{
  "norm": "rmsnorm",
  "tie_embeddings": false,
  "init_std_o": 0.00611,
  "init_std_up": 0.0323,
  "lr": 0.00114,
  "beta1": 0.9,
  "weight_decay": 0.11,
  "lr_head": 0.00765,
  "warmup_steps": 232,
  "schedule": "wsd",
  "decay_fraction": 0.742
}
Each number is 128 + 24 x the weight over its row's rms, rounded and kept within 0 to 255. Layers, rows and columns count from 0. Numbers have three digits each. The size before them is the row's rms in percent of the matrix's.

# layer 5 attention output (transposed), 320x320, rms 0.0314, rows 171-183,203-215,235-247,266-279,298-311, columns 0-79
117:096144121157199088111139157109173121164147126129097119131127123075138165138124127132109111093128091128142124147150125127103142154157114096135170140154125129099135159098131110088096133104129125085112122140118112155124036183101124124129118154
114:180109153117145142120135097147130121144141120115133133091125126155121090047122133140143128138127108139159150101133113085127093143174079107156123138130127131122093135102103147134123137142124137099082083144149129107134136149091100063105139124
103:113099134118134128114128148136115099112146145096144143114130112123118121105120158138123101117149134079144116106134149134074143174092122153167166094128127112151118130141132107159105119081125153094163125158147133058111127163097118161146147143
117:159153105141096142116144104136117114093135121136112137107092157142104139103117100119117140135130124129165120158183113146142104115149128108150135142118085147130163157134121103095111161148142154149082146124092140177142148132185081101095113170
130:168133125117127105129110136159121140146116116124162125086110103104131144115151099118136105074139128115133130135148098136152149104177141152166080168114147141128138129105112106136136135127132103090096129137103129146136111149096101121161140105
111:135130117089129126138148126137097152152131122118118140153149113152122133152101096110121146116189099126071076119125165085108113125133118115120194138139147146175096078147155129130106142089131146135151115135153121055113105163115148107072162127
128:139084121118131151128097104140160137142167114156126114150123124104130174168114088133095114107145165130101142162143095131144189094144137149146085149151105120114126132187155092093119124117058135101112142113136133091135092117128116110109128119
115:127106120134100158130139087130123126122142129088133151141132146121130154143115105131129202115139111109134139118161106132086112141132108144098146087125116130124142129130158132148136124118140150154141116135140135150115160094187183143113112156
117:100110096076132156145122130153130166149119103120144129114148106128150114142161148111106131123163133094161094140079119077150145154110147144093081101126139107183118100131129140133135103155120113133143162149167118098140105133094151149115178113
109:158106131141126165120103131090111077153150095121155114132141144164129105130082093117154168154117136136124174128123130158100099117096126131140146135129108108116152121128090151151147155139132120155127169116120144193156137122146108128137118159
109:067158154084111142105084135153142138106122165105132141107096153111123105096138135143097140186149137111168164116107149192130136081101136149118034104170136110099150131111113123126145138159127131136150106098097144155147181119159086123144121135
089:144074136118102131096142136111143112118183099120117129165107144118149095145090115088151204119127125158140170139149125126169105092110140133104119079129107150139114144152113136118119141129142158163121110092164098107157156134118150171106132149
115:153124148122154150108131155138111105134144102143092126106111104165103147144105142142129174157114150115130131140176098128110118145149114114145164163149087174123143142143155157104130124119073134087156118144132099173178153100139084150115105132
101:121148114109112145138099160093130090136097137126096127121126133135111151127126180172129123127106151133157120110134166159153136110089091142127111134133164118115147146203143125117101129124101146150154151133108123193131112105122120133130161112
102:130115097061115113192142105110141155128154100157148130106104147134140166170132169080101112120097154090141139108114109145144129122120150154128115130090128112165123130142117184133139138107131110134101154183121131106108108127130133108119165089
099:117102083116105099127155102143109130141134091124170178148130166138163136126134112124153134162134128086140154149083108160065177097172150136133090121126115139173097125137120166149136123145082131098111138086167129178122128098131105149124112132
113:155146124140121147131135112159152147127130130151140109095082103116081137116112091079148136099131140091157126163147108108161088143094140126139118140106115120158149134124166097149115134113117100169139142126110101149131103124133176102104131120
103:163158109140154148132153164132143147126142135178126130089129136123124118178117163119104123133137104118099093141096172111072098100105131114128146118091146122168171094124156119094150132127126170130127122151087157092107114150128182126088105064
107:155131095120143123166114104129075103150111080105126107150154140136147143111105132114159125184170098123127119139157098096093161124156148144119093123174112136120112085129091164138129099126107144098094069091145147061124147125105103088151123090
095:145103103137155128159113091135102152113139097131127121111109151134106083089120115143141126104152117123125129111174106113137118140127168138132128123136096102109118099127101115172138186130136159090143144068086124131113089121163112085133121121
098:110128071142097127107103142143218058127154108122136136120159112111133121115102093142108143082124110156134154131139119102097136133102097087107142161096109110110116130119135141136105136145143090125133157145105091114114133095094145137136088129
091:117143095114113075152146163134143135123138128142151125097148130125133125159077168109094123099150149175082114125090141101065128142118093101139141116103115114118111099138095124154164143121123134118126097130136126105125159106142154153118187139
098:156142183155119138134124102124102139116143132091179125109115110157099142119143115088151151133135156106148145148175088178149090182084171139145143163137155137102124147135174169135080138101144147114124124124105145186108126156128111134142115147
103:108102132123115113128144173092132126117103140155100145123103109180108127119174153141090144109159106057100177088083123190114139109146100138146137119120128101133171164132087120111097131128114127165164130096133129131161125137107117126127134179
107:151170127159129126111129103155146079109163121097114098114135072102132115122069120084143174099115110167146175125157108106144148131133124121112122169143122126094130127118166159163118142115089130098125140107133078113142124132105156131116129112
105:132118093110136132139180134096157137135125140151136129173109126147117141119154125170142146123077142114148146155126140148147094145125149158134115116182133123147118110138117130165137128135095184117161122117136139176140150104081138151099081107
100:096142131121178134093142123085150143102114118108111138122133117082130140123131112145140106066137123156128119120113116107136113113070120122141132110090111146153123140104130112115123112161163115123120118095157088123099147140157105113169140117
096:164155137131128158091114154123104115104120140148122157110121133121104122113121178119140138100165160104117144117118097140137140145138150121132107157119128115128133121129143129186163103151148127139153091121133102101139114133102156063106094138
105:145156153107114131130097126124125099120158133163099107117148142149110115100130153117096145170155133150118098109133118144107123141118134149153160156102136085142162096144132077111077135126140140176132102121097133113138102118090149143114139207
087:167092091150121126120145115113154106094146111118116116149062116144113153130085170104124157107111128145157131170119118134153131092156112091106132139149104121136112153077090158117155119131162129156132142113125151087128150129130084100091156131
097:166129149137137106149098129161119140124125129144139119091128151134126117134122103092122152146158094110117160119095116130120098170113136142127094141150133112102120120130134140135151097117105120113136123144107097150144089158146166145145135140
106:132124153155118128133128115156115157136101110199115106134144134161163118107145140159097154132158127102067142131095138127094114139107101169173168167143157102100128089138108135075126132095104153132119181121125150118134074128131122137152119126
103:168109149124190094097180114112128141135100132104137103114118151141143140160113157142131088134105118146124176124068135117148084170161113129140173097144110146115132133120113164128118118130171138145126118127133154097101115122148111118123106148
100:132097132145091103138104158132140126128136136163119091148108107113128141181106139116120157125107156121104131105179137135113136146104113114106110131125136128142135101094124106144142142142133137132111165082169139146126138113138092179140168119
098:168142138086164122121135117157094101088099099151189136173099129115148132141110123140121076122171091069121128144104134111102125177110104162155148161111165133119093108176147155093100123124104132147154132144118119150086144152114110119122150103
089:133133103122125168105117106096173123096126138095160152142119109095123129128114122105137119099049102183116104133133148127125188122129200097131122113118129119106131144132101116167120157086140091089131118095104155187126183093113134129131154118
105:099130093098137150121113128091119119143199150085145121161151090101107071148116132081133073096095083127124098130168124131136133078149179116127140116123129150157119158108108142150129123134150116095105082107147140145140209128121115123116159075
086:138155132123166113104143125104134135143174137117124106152077090068125134155094153066126156144092087154119091081110173143152137134133148091113110130123137142136102102130117104127148132087102131140141120105131134046138182106108135173111143133
106:190145095140152134100150148125137115140109094192121114135142154124119164161100142152154151105116134138123137150156152103116106150119096135170110117139099120064117136119082116124132104134112125137174121131081099126146131139184042110142160167
092:135141139127161106101176127095142134110132104124136123133134111122144116170121142122124137160164139153118100079097123120095111115126096114134190103141135106116165100112118167157140100120116126125131129119129150031129138145099090123078108149
097:103140130107111153142129132107166149133136142136087116091152142128157151140158078108142162158091116116118124126183144103151109078136142128138071112123128155139118142128128125121138139093109117125086134094087134113141155100178125180176125102
086:124152104125160157154116106094106142107125141117128173103116114122148154103143201078132125101171175121133126079097123150133162140123138150134138139109141167131123086140097127130128134094090090151125159096156115095136123121126160111159143129
105:112166088080150096116113097168170161122132110136079169150121100076098125151147110140170147133134158176115149123132101139122117125123165132116095136176101145158101125145140110083140141142148152116093139127155116200112151091111150125150106112
095:145132111154137146140127126139152167117076169151119103086107132137099160128121135109086141103142137120149119144092159167127151122143126122096151117089130126139115159143123140140107113117103100136145137117119104066143127144136184135111158142
093:133090127157123145132117133136063142125117122113132141074112146140174115121108145100115133153159121145130104106063144116136159129154110158091173123116129059126155085113145151154127135128147155153152134113119110088136110140132130144135140154
096:119096110108144095182130114133058091125139127124109160124125090129115116100120163116160087112155094122130129171149098111156148129118113158080103175142117101097108111140092107164163117127131143109130117144124125115128156100065152101123121129
090:144118142095145114116114098117091118131120123154100139124135135139124111078125152122133143156109142144131127106147116109163113087096131105088099099137143148083113113140123116190140115143149147104134091142118148162121183126130141103125140100
109:123123134151095100127075143142158101121111127115122100140134120103126118151076139155118164098166154202135127127141132157145166164126132117076131129114096127087165144167172132131130092140118109141161144140140139090138158175123081150145122138
099:166137145157106095127145114147106135115143157120110131101097120122128119122119102089121174098106141133150154111206129142131138153141084183120135132166119152079108123113129102142123156142121118129136118144127134174114148135148162121141112101
097:158122124125096116084120160076164116138083159117162128150107142127118171133142125135108148116117107155178148139118149158110172137137141087178133163120149151123077135137130120139083142092127150126140129138115127109133147151141123120077115153
098:136156119139132108119133119142141138142109105107126094149093126138115143117146122136134147125129127102115155097173110156106113126158168101232166070168106144140137141130140146101056150138136124139119128137135160122136147151125078143104144155
102:123141140107127088107133120125157096108129157153123115143118092065139135127083167081106178093130111168157139106135113169138119105134114094124164128121129137109122126123128118133139107093117130118165121125097128008162173167095108148125121173
092:169128074114123113153156153074108136157102148113118135086142081125119095135176162124151085142154109119081156098088082130113165175113073134119122148063130120137122112121111141155136103104129132107127150137137095171119154141098114125119145096
096:111141124104113105158179143121143142166147109147127135133127128128111116153099172084114181136151142144146122112094153093125119077143107114163129105154115122141113107128138118109144138130143101156122152131124141000119141128146099101125158132
098:134154152106155162136094140134123124138123099105155131134147162109153158137149088156114117152126163103089152150168137101143119125149110124137094111141132127122118115181164129149143134099104130147185123099125114117145123081114140112122105129
101:119157149131125131111153119120096168131144156114135145182160158119109137118123116174110165106145155107122181073124084161121102106143138158142146112174133119136133143079128098146140151120129105105148099116132151039142141176132134106120110103
102:096134139146137152122093172111114125111132090108123120154101126121099092140093103121123103100138132147129127138138153141157122118152133116128113122149137141128123154107086103099123150114139114119115070126143135161136165167135187119122093132
095:128102130159122134151142147109143133118088154122160133135144165158138121113172120120097118125114135139092110133122168131102154148132087139115181100096166121135132147120144142132121109142107147103164122168144157136104174116115126084125164109
090:068115127105126073099164149126130110136111104115116159133163091107129101111123123129086177114129136088143131147071074139114166131099093109128162129101116119152116152103122137130108104112129144120096139122155147048127159126143096141176149114
108:106171146143121118098136150148094124130131178130124156122127084130139091101128100146112135086152107098134130134106107142156124121131132128115132209150147089112139150119103122132116142142137090084131108126103135101099142160124173155112120177
100:065113164090129115097105165116124127114102164127097137125135124131111123171102113130111093144147092100177093086123162126143117150147158073143137072123110139135137140151111120109117112137173123074111127138139113088120134105121113118093163127
109:188139108168098097161132117121123117103122172134143140157109082150153126115141136126080130121123109111076125137092170167109113211136122150127144136124126128117128127143160156121139129128136136100120092143174132176108170144170110097119138116
099:127168112131146144140167127132088106109150160123113155146120118113144115135096111143089166108160090117174158124080144195119126113118128133134113124164115136148155185121142170094122116117135108146130107087135104172104124120123104086157098130
109:149085131133127105126092146156142117109109128121140122120167194133160159110175128168113097143100116170125106148122147090109180120132117139112124102168155090110109135126097110160143072113111137117182116133129127139145124142085111147151160094
107:089114111129156130153134101122177129160136089150120133104129134120173125149138157102121150099110119116119106155146110084146133140094112138109129071140134130126143091097092108098131115112166114130115146141147136142143087112161095134123154116
079:135157148144130074124199132135145114105115176138103139162119084099129125129134140110109111080101099160093145090122144159129132105152108108157140140105137139115107146083140141122129126088123164139121120165114119039125182144108152114132153141
096:162113118099129159141101122153101142108113138124114093140128131122119139155143136120096110174153089159149135090129117166116140148126114142103168138087106125147140078126151154138116117120154098111112114140154119103091153140129120136088185147
# layer 5 attention value, 64x320, rms 0.0327, rows 43-56, columns 0-79
105:111113109107150132029156141127134138145127137097122119146100128163139108134115161176100154114139135075144116149137081087123113136172138118084170141145097141141125120119145115136160112152144154091108092134112107151112149147116148148128145099
101:094122096153111154154110150145166105146132124170133129134105113114118113131131130110148130145091127149094087083131137134146122142139156152106129116172084111161146102136146117150136111159134139162150128122142168112136118107108138162178094172
098:107130160119150111124127103148103152143073140159136136092171088115099171182156124148121153146166101150106108159115165075138111189097126114181127103111134139123153084105127143123139145149132093190117117128084130109123125156109118109080149187
103:093099096139089124152149140144094131122125123112125143144098108125118151154104160153118142142142115162131130114122123150173138123115122186142150151205139142094124110153079122117112125147138161116111134150162143148099098080157088199133097120
106:102095140117073131132130138109127147175148127081121114157132136161140147126164085131118072092103153130117088117149153135124111142133138138173107119155137135091131141146148144153152156134116111131158121155154133151141180111095104129151108103
106:126150115143102147092161103138154123163128171144128135133132139086117121147139108136107158148116094116112130119133169135111086152110170133128150085026138154159134140150101138144144121115158096165098081156121149128133150143116106126146131159
103:139126126117141164111164124114176111132123155139132169140131115117122114134089137140151120124132134148080098163126147173145107158078115114131162139131089149157138122137099118116136098091133132154117138136130109145128114149125147161141155111
104:145100160113109123136146110097070122127140111143137099134080107106096133123160119127143115141126115129088124086108115169123131117156160114161111127118131115113115146058102125100098162122105143140109118089123140125140083102097150116149160153
101:139119126119119128151116128112132106093153118162146161145189182137156087153165111119159134157128127089153130151122114077199156116132133147082141138109114138107106137120111131158181149134121090107137100142106142126109122169109115165083154138
092:073127119144170109159103135163090144114163167145121116126101144119157094108091173140116105126132169103130109111154157105170059105164115112125102128146114126124144142103128146112146112115104104152113135105129151123134115109133149136093080141
101:135146108110096173187121147180147090087109121116112149132177153093147116103099120111116156175121183133137098151149138091125130195117147099149119139098131097104126107125121082125164094096104119162156147124108092124104156133134148147146136076
091:120092105121108104130081148148120146176148083165198141140151152160132170126110119132108038150154144151139114164121122152150122158120156126136121098104154164106161119112126155159102139166131164156127119138150161132079112115117134111158136125
102:127145157125120116089124107147121139110143119121126121159124154119127108101121094108083163098156106108115106103151147101166137144138106117137117166182112092123117134155147142112122133141182145141130111127129112111119150102142130115144117149
107:157093129090137115158137130112154082127101151131100143105131113121102117152118120156137094135109161120131162115106179128142118083124113112111114148110138114170122159134141097126104111175140139149124093132166129133144093122127111109097149116